Part of a small language model's weights.
Training: a variant of Muon for these matrices, 13398 steps.
Each number is 128 + 32 x the weight over the matrix's rms, rounded and kept within 0 to 255. Layers, rows and columns count from 0. Numbers have three digits each.

# layer 2 MLP down, 96x384, rms 0.0917, rows 33-95, columns 96-191
099125112200120168081084160120124165103133161106126168178210072143205115123149135144088168187123137126113187094098126136126097112132135098139171111126061117096119175126109145123174106137160178099118137129083118093142095097152130161119121135128147041153165144136137090143120128155109087099
147147118106081143083105134158125125168122141111147156170148082111122119098088126101107115122130103118146098130125136107129194102100134172071135126072146124127187077133133108113080148171201144108102107121132100134106137192141116137139131130151121102099108108092097149121142106130120155164
130116081148137103141155147107146082108101135123116118100151158122105145116123143103124139096123137126186083083124146087186099103126116122135103169126070136145160150177071105129078044069186111154089117130141114098093122178159134110113144128186087105122159138119075114109146094157117079106
145106112095104062171099141110146125095154117195102172093140168114151123102166147125166101130134129129148169160137162109122101138112105121063134146142127116120122120064179110101129113071095122157223122110143136171135158096140108096153136080177148096127165107168168114101107181122124146127
117097128180127133134127148121139074104132172150177138122104051129145162115114113149115168106130164107076159134133105069110166185081152128171086158126078164154121159129099113108079099156203082097129109070172150118087154179103099139110140140176139134094156094124113101125090097106110107154
119114083170133101119179135144111109110122129188170077115173144109140157094169147106164099163139142144130145096074110145121062134157133186120126070151108012146126090114162120094119101146091124080159173109147136157119155090100167152132111146105201131163151079113142142126165156130120143094
107134093121105162128086042156107087167070128111109116172108069124143112090154123151154093142115154119103138140112114111157113123114141124143181090126182107141141146123076153146133116158195105180059111103147122165150092109164124110119102158098133154124157092088148097100132148110110159166
106131122135132079136102162130150123089115131103123123036117121153152085103167132119167174113212106099138162151156162136129126142076101155124171111142082105073155110134126113172151095169092122092102137128108081142111101141139052137156156142078094149168164072133089168141090060171092090136
112128133124138175085176085167131118131107101158105100106123088057128108098108113097178215133126044136171072157114091150184124132096182168150076123131108132090148133106169122098159156134141139151174142107151157107115161119118153110194170088129101151141153157166119193149112101103123127168
109178126127077082157104146109157158034133142094103186108141136088128118082130113163092135129093175115109152057112088154092129104106138157156102158075188142157128098157100100075084065142163108109070049150168134193181150098132136143159150097087137110100103140118135118123148118163179141134
092181088077138129107139121106171085103095100145109040096145124081109127179166055101138091082146141081131166146071141164104106135120090120142123171114151217138094148154116092126102154188141163118076110076153174101013101127115070125093085132105146148103115131113143145118146023103163120162
187135125140160110126143160128109142090156125152107155133147067119181140088085137141109179171190144138088081136150162125114102137171151118130155183155104111164134168110134120176173120109152153144116133127185139177128114013126194166190130095179144140154125118127136103129149130118151116153
143110141110158081106143138141117110169166175135127176148136070187119114102184110156146170122119137154115125185108127122180161177123151183109141174096088084125141089191139133090175114158094141155221084144106083092123129094120100148095154168102104100124096170194141180176059158093090103115
128125128078113107109149137133108170135089152130102101131113136129126115139121117123120133102090130101114138108147152104095143137107097152095089085146070206078204113083161152121157149131069159144152091074094111125068072116085118087074101164163152140107124146134169121025145129096079181102
144159135160133071117108146129101159147136125133115114149143175148121153088138087139086153134132106133127116156118125155138154093127147138101148138096081169121149148162185154064135117168202110104073112132188066100135158100106209150130089117155130136170161144163061197171140179131093136134
128146076065141124150057130113139090105098201147152094117136171133144139112178155129071115089138104144118092080110141151116142090106141138164119099082195119135125147089145139106084150156124125148148119175073128170131147115128139144157130112103176102122097109092138144147141108156142156143
135179157156154175141141142084133114118100087069139167205120123175103173119201224065180172185129144129165172155193091105137142143114117074182126115108123120165187191076149144139131091143109144151142128126162142070086155119112197172099126116153112114071129144140093072105107082161160166119
156176079198118140128137045138088153176116165075078118169090106160105122123146159127063144114121146150132171078165118131130114123133135099068141067112109153154087090121133107106116122132126079109126083137166146102121103103140096134082186142134143172117109116141128138066123145123128110157
140170162153125153139121155124118161119110132117131112136118158129126115086158160117113150159097099095112108138224146098120111151128104138165129070130164185106148153193108128125063149169164112189149154124180155152176152140157092118121157144146207054145108129173112080154111165077153088080
143104155103087160132123127134118179123077118168111161112138138106128073167100104149153055117170128098116214133119122136129119188154107135101133128113158136143107094181068111132129103157118137138033103118105189157165107108070099166126084118119126125103082126110114102158191168101109134109
111137138174159189129184074133064106164140120160141138132126079178104134115120127130095155178099107110121106145092099096116108156145072138172107075138131073074155116077102119114135092136159126132175161082135160173107087115066101103124088131094163108130098172173182079137192128069124123084
111128166126120058131171167081138108101147119102109158141106154177141157119169078150153146099082122078123123135177143119133106116079111130109158080123122092105140164136101127218082103152117100170145161168105134113158102119136160123046073108131152124120113111098111113140119123153152158159
079156081080128107168063143144094108124111106111146160105127096088125053124097132102095153128122177128118121131124126121128168105123116113118091102140174200142100188131061122123044105079116154144083114113137135093145183095145100155080169091118075161106125155099119164166156145108149143161
189152130096123128162070133100107144127112137083143104088145115123146127090057185143105074124110091128169186101071141149131094126112118101144131122079128115097180040084179106119130129141119163155157141117142145130116145162155110111161171099136146094153136096111189126116124140133112154079
126159116104151149119110099135171157135112037176126121122098108170130108140154105101169104138154081099101060137129126108099129096126139129173153144106120046160178142097129156174125106162151088078150134124076178124143152214133142151163168120088119174109126158124121102139110128117117134070
121097177107124178157146102115145159113114158102130126123158118156114105138159128118149159118189167175117100092102100065128114153065124147105129139106151119180172124113105108097157075118053122083056115103113094116098136125132088116157179126139084130161207139111124105161132111149091126084
048139136078093118124179133152080139074110127130142156135134150083131114149111169174107137085175142129108133102074168180094129114141141169154134183128141076104142100170136096104085062064149105167145146166156141113055120117179131131121157115141107097144088145139146108107156138194101176117
102121110168125147129079157079121136090121128116104108141164138151114091084114128115107139106188153186144138144100110139104147068086144141156118105163079097110142136103119147141160100124145166080104185153128091128135142101062058065108141114142112107108150131157131079066148191145161147107
136134126122127088116170151124089150151107155119117121092138094137110099145110137136101137160149126111141133086122131142137192144048116061132192139137145073152132121131142156134124127123118174030075142145112135127139139183134096098136170149136170083080112171111121139111129054103115133144
048066154179110090064139154164143164097108099207107133138150057157143124121085128153150172123160150100098123133147129101122099148094175140147172125132092103225090120159134139203123132167153114161135073093141093109149087148082152133125180109134112104139135138104138119161114119143134094120
131131103141067042140112118172122098151114143126158087178107085146083200138121116101094171070125089169144137173121109147094126087186181133145112222155123104061172142133174088088078145120093119121105100069153115107128174070187113128117123138120139102160117144174107137131166196116119141153
152062182144106073127142098105118087144123137086117183071118127116142133112141144094137152085121119140079105127052123140207137114086135191076115156108079101144118115172084124085086131144149165104129164143125059102111116155120104110106196138185121101101135119115099116113092126170124156170
138182129116200135108154148124116176124126148093094133156124088121085137173127116115076152148095110149142096186211136151118086130111139113119132159121163159134114142123107170159168168095092107177141113135124213102108122185102119077137053124164115101160121180153154135098175136116172154110
155147079183100162128092117126081103112164099147139149131113149130116043170144106103182192123142142159122120148130134086138206139119135181115084157154130085160142170077136113080094105086148117123131109034074094118173088104097089106127114151092073105126100137064145149124138096057187174109
068141116108154117101140054121143141067134109122107087119126041066167151105108136154206104159072137095154189203150137137154196104143171133121112168114089179192122167178083145201139075136150081162093170129124130114132136138089145136173136104067184152091131142134125091102095104099120201076
106150194068135104109134083161192111143134071152152175104121109047111103150153116067044109052152091171111214163135124173147153135154158179125140174166140044130124070149144093100128147102070123204106106151096094149146137129066187177114118164076084130128169088096134138102167156158162126168
122192113090144164099171137154109151101104111093195135066138066081121154067123129153106128082066144122113091099109140140140114117081113095129099122113139164095095122175124117162150094098151123149162112148112102114110127108125146149150107125145153129118117066115187127147113119116183153183
059083116106188165104130028112091137164150126153128199093155122113167136171150121152142183127122131106121123119124140085129101132161116128124124136134095200116170078126142168186096107095137103131160100141112131141144155091122173162135128115100103166131152095138148086093123133113115103157
106133171066086157075197105156088149140139128169140069112140140132140150128118154109156156124092112122139121123095104084123136139158148134124201112155148176107143117152161142102122149186095095151162139149140159146158092097077130148159153119072119145147095079101141102149182132074120148182
146124147086150198121094170154180189114071068118168157140147166084168100122088114116077136125105067195142073110100118100119145119154199107097146103065136075141085124135085128102159076101103168106152119073091114202092114087131133163089166061135136169120116160158150087121169075142095069161
107144130135129072144154123157130103143115154167098111186156163094133162116106074118111129127139113140156131149157099157139127140165122113121153109143089157108133132125133143130149204139083100106131134094109135090123111144124123126132099108070145125109076198161089104149107102115123115098
129160161149121136057102078148087111143118113150135111146130166117077151169139173113084095131140155134141136180039085137204163129138122117149120123136110134154101133149102128125235126111123129135152099090138122091120108141119141114104091095171031129176140164135136088106155169166180099149
160124109133091147126074155128159146156142108136146140116103100125107116122148122180132102126155099095114140149120113191139117108114109121175166137123121117122090086133147183118049157154067165143182184096090103134095238099173124173139118135115150135161124170123115103122103134176177086097
166150108138163174109090116098134112156112122120122129177093112139118149145154098171137095132145161130169157090141197095115181115199143087098111133076140175066135142157086150137096166131136109184127135119106112120161097094166149118139123102123127113152145135125142164151123147134120114134
124113103109119157146121189144138100111127107107070088150177147130145134078145134117145038129079101103118159128126110131109078086106141124111093118134120117153155093105124132178155091165096147132117147173089082105120141171101162175070129089098139096115189116136150114114115155135145132096
131123143154147115143117140068176149139134112114206107098110171148130117148132179169152087135103124152200112126126081163154123138128108085105093141211147121132136108106144163136148133167129163108170134119141134069104161148124137098113148108087108123145184107105061083138110182129095098092
111164167133128165139122143124139131155079141122123095173133151165139143081116126130215075160125243082160149119065154156154109087159093128141136118151061103125126166149156133105118115167114145181160127108132129097116103157130125151121124105101163101157136071124137081123082147123117140103
163092154136122139236115084144119117122152069112120130152130150147125130116110167085187151191102162099068134087143223138116107120106127182142124136131093059062159154096115184111133097130102115132128190193061117150195117140075090140170147049151153076148136134112113107047134090138115151102
165147147137141127149156114145072165118149093138090122098185147161081126185166183133118095106098149097189181126120116142123157159163189141183111174161118092125160113146070143166125136083115089161065144128180200086072152155095132138151101175100154103121122178140108135190136107090091067119
135154129149124107147120185139149140156160052071077052078140131109125058101140099089128089179172124089081144103060116189154105175122125117092138154112137171070169120120170124101106142082167144152100201177065105123074181103103073125141117121114177096118069130114096117112169073151128133151
149161140077174105145139134113169114113125134139115152112067167120122158115115073128127121132157149096106134126153153152119132123133126142184108090122121146151105119175138082112116064176143101143125102150099137135082107142120169104141101080128086071096090111175110205163139089106140177109
127103137104119110170089088142140114116173118190108090057093152061149155162172154118097128099141084089082116159141120135113081162076109159136117118124113112099107176122141163099062098075124084130128141136113141104125094142084137114170060166098184168158165131120097088151147106143124162114
138167100128134156149150069157120154129129117180114118077114139168182142124063153096162114153123119148092140126101162056094213118141091074155110107122107149124118144107130164134166146109089141140168064140107150206133238133158125135110164181152086200178090134098179187123112127137118114155
099087085093119159135101099124125120081149128059132103051149145098156081120176137139188117121090158183097160110147138132205102128154171136119120199116114161108065119136095082137094117136174150128110130132126100130143067131061107066129064118140109099108145103131059171135118117212120084183
116106132141121127129099094113151182149126141196090130097107145107119153146102106129186174169117098122075124111142096086138148087097115107111149211144160128118090104121158133109161110192190090101069091162165154139182126122127197136139119129092164139127158127135078167169116111117104165075
112196118088226164151165142108162130133182140111117141142112113117102130139136172106111131116114125061156177183200143154113103175137141070147089092172159151125146158161114098139117160140157191108168145131105168145100111147155178106056119139114160174116144075165089130047147117160151082126
147105071147157096138156155137128144101131091113115135193132069132172128125077148124165119097171084154043111118160095139167109198115141166110136073121104104155101151084145123125127229080151151083157094083135157101121118156113142143145126139124139110141036161150200123067127113175097172143
129064094136211093114115179169163143164086158123141156170165133152118127131125058090151137128107155130122057172167151132093108133134116157099164176114149217110110067147176101118081119114160167118149117139164142140126178210161078145155145156165131140106135090085145133162099129115113158088
136134148161143125080118148125113108122118145099098171114137149111128137171075129160066122133193165176153097163141133159179125090178153126101130082113090162190092132132152124178161132081102151134107102134173118106101137106118134135109130128140063184095103087145148187125094111131093119118
177177150152182119125146214128079128166163076067114172113157188089125180182141174117129178193130125135149070071130079189133062105116100129109150147141191110118114115132186114162174132151128182127118124170146114184142134111145140154134141162133106131120104122145156146095142190152144200162
137150168195168120136194174033106127109149161165149141178070087163143122126187169120176151129082084142168141082152092084100118150152041146180104092120184134122097175083123108085123117150127136125164159171156118139104095139168061127147149160120139131124078117115143139069167111093100094131
136058096181123136157126128122071155140122117110159099112055154137164115171129172079107150210149159133129183122134134122140181102156204179134129179091101128161126101121146142165133154139148116123087088126167092121157138096096167071095130141123166174102081071092120123171155130152103152132
110162152119113136068144091084117102146101109125101125155102174093159160097142129081125193136163131181180123150122137116103114196122169133140153155156192135159121152197075137180103133108114142193144153054174178140112175134148097103117059131169152186124141188144093048127118122091118083161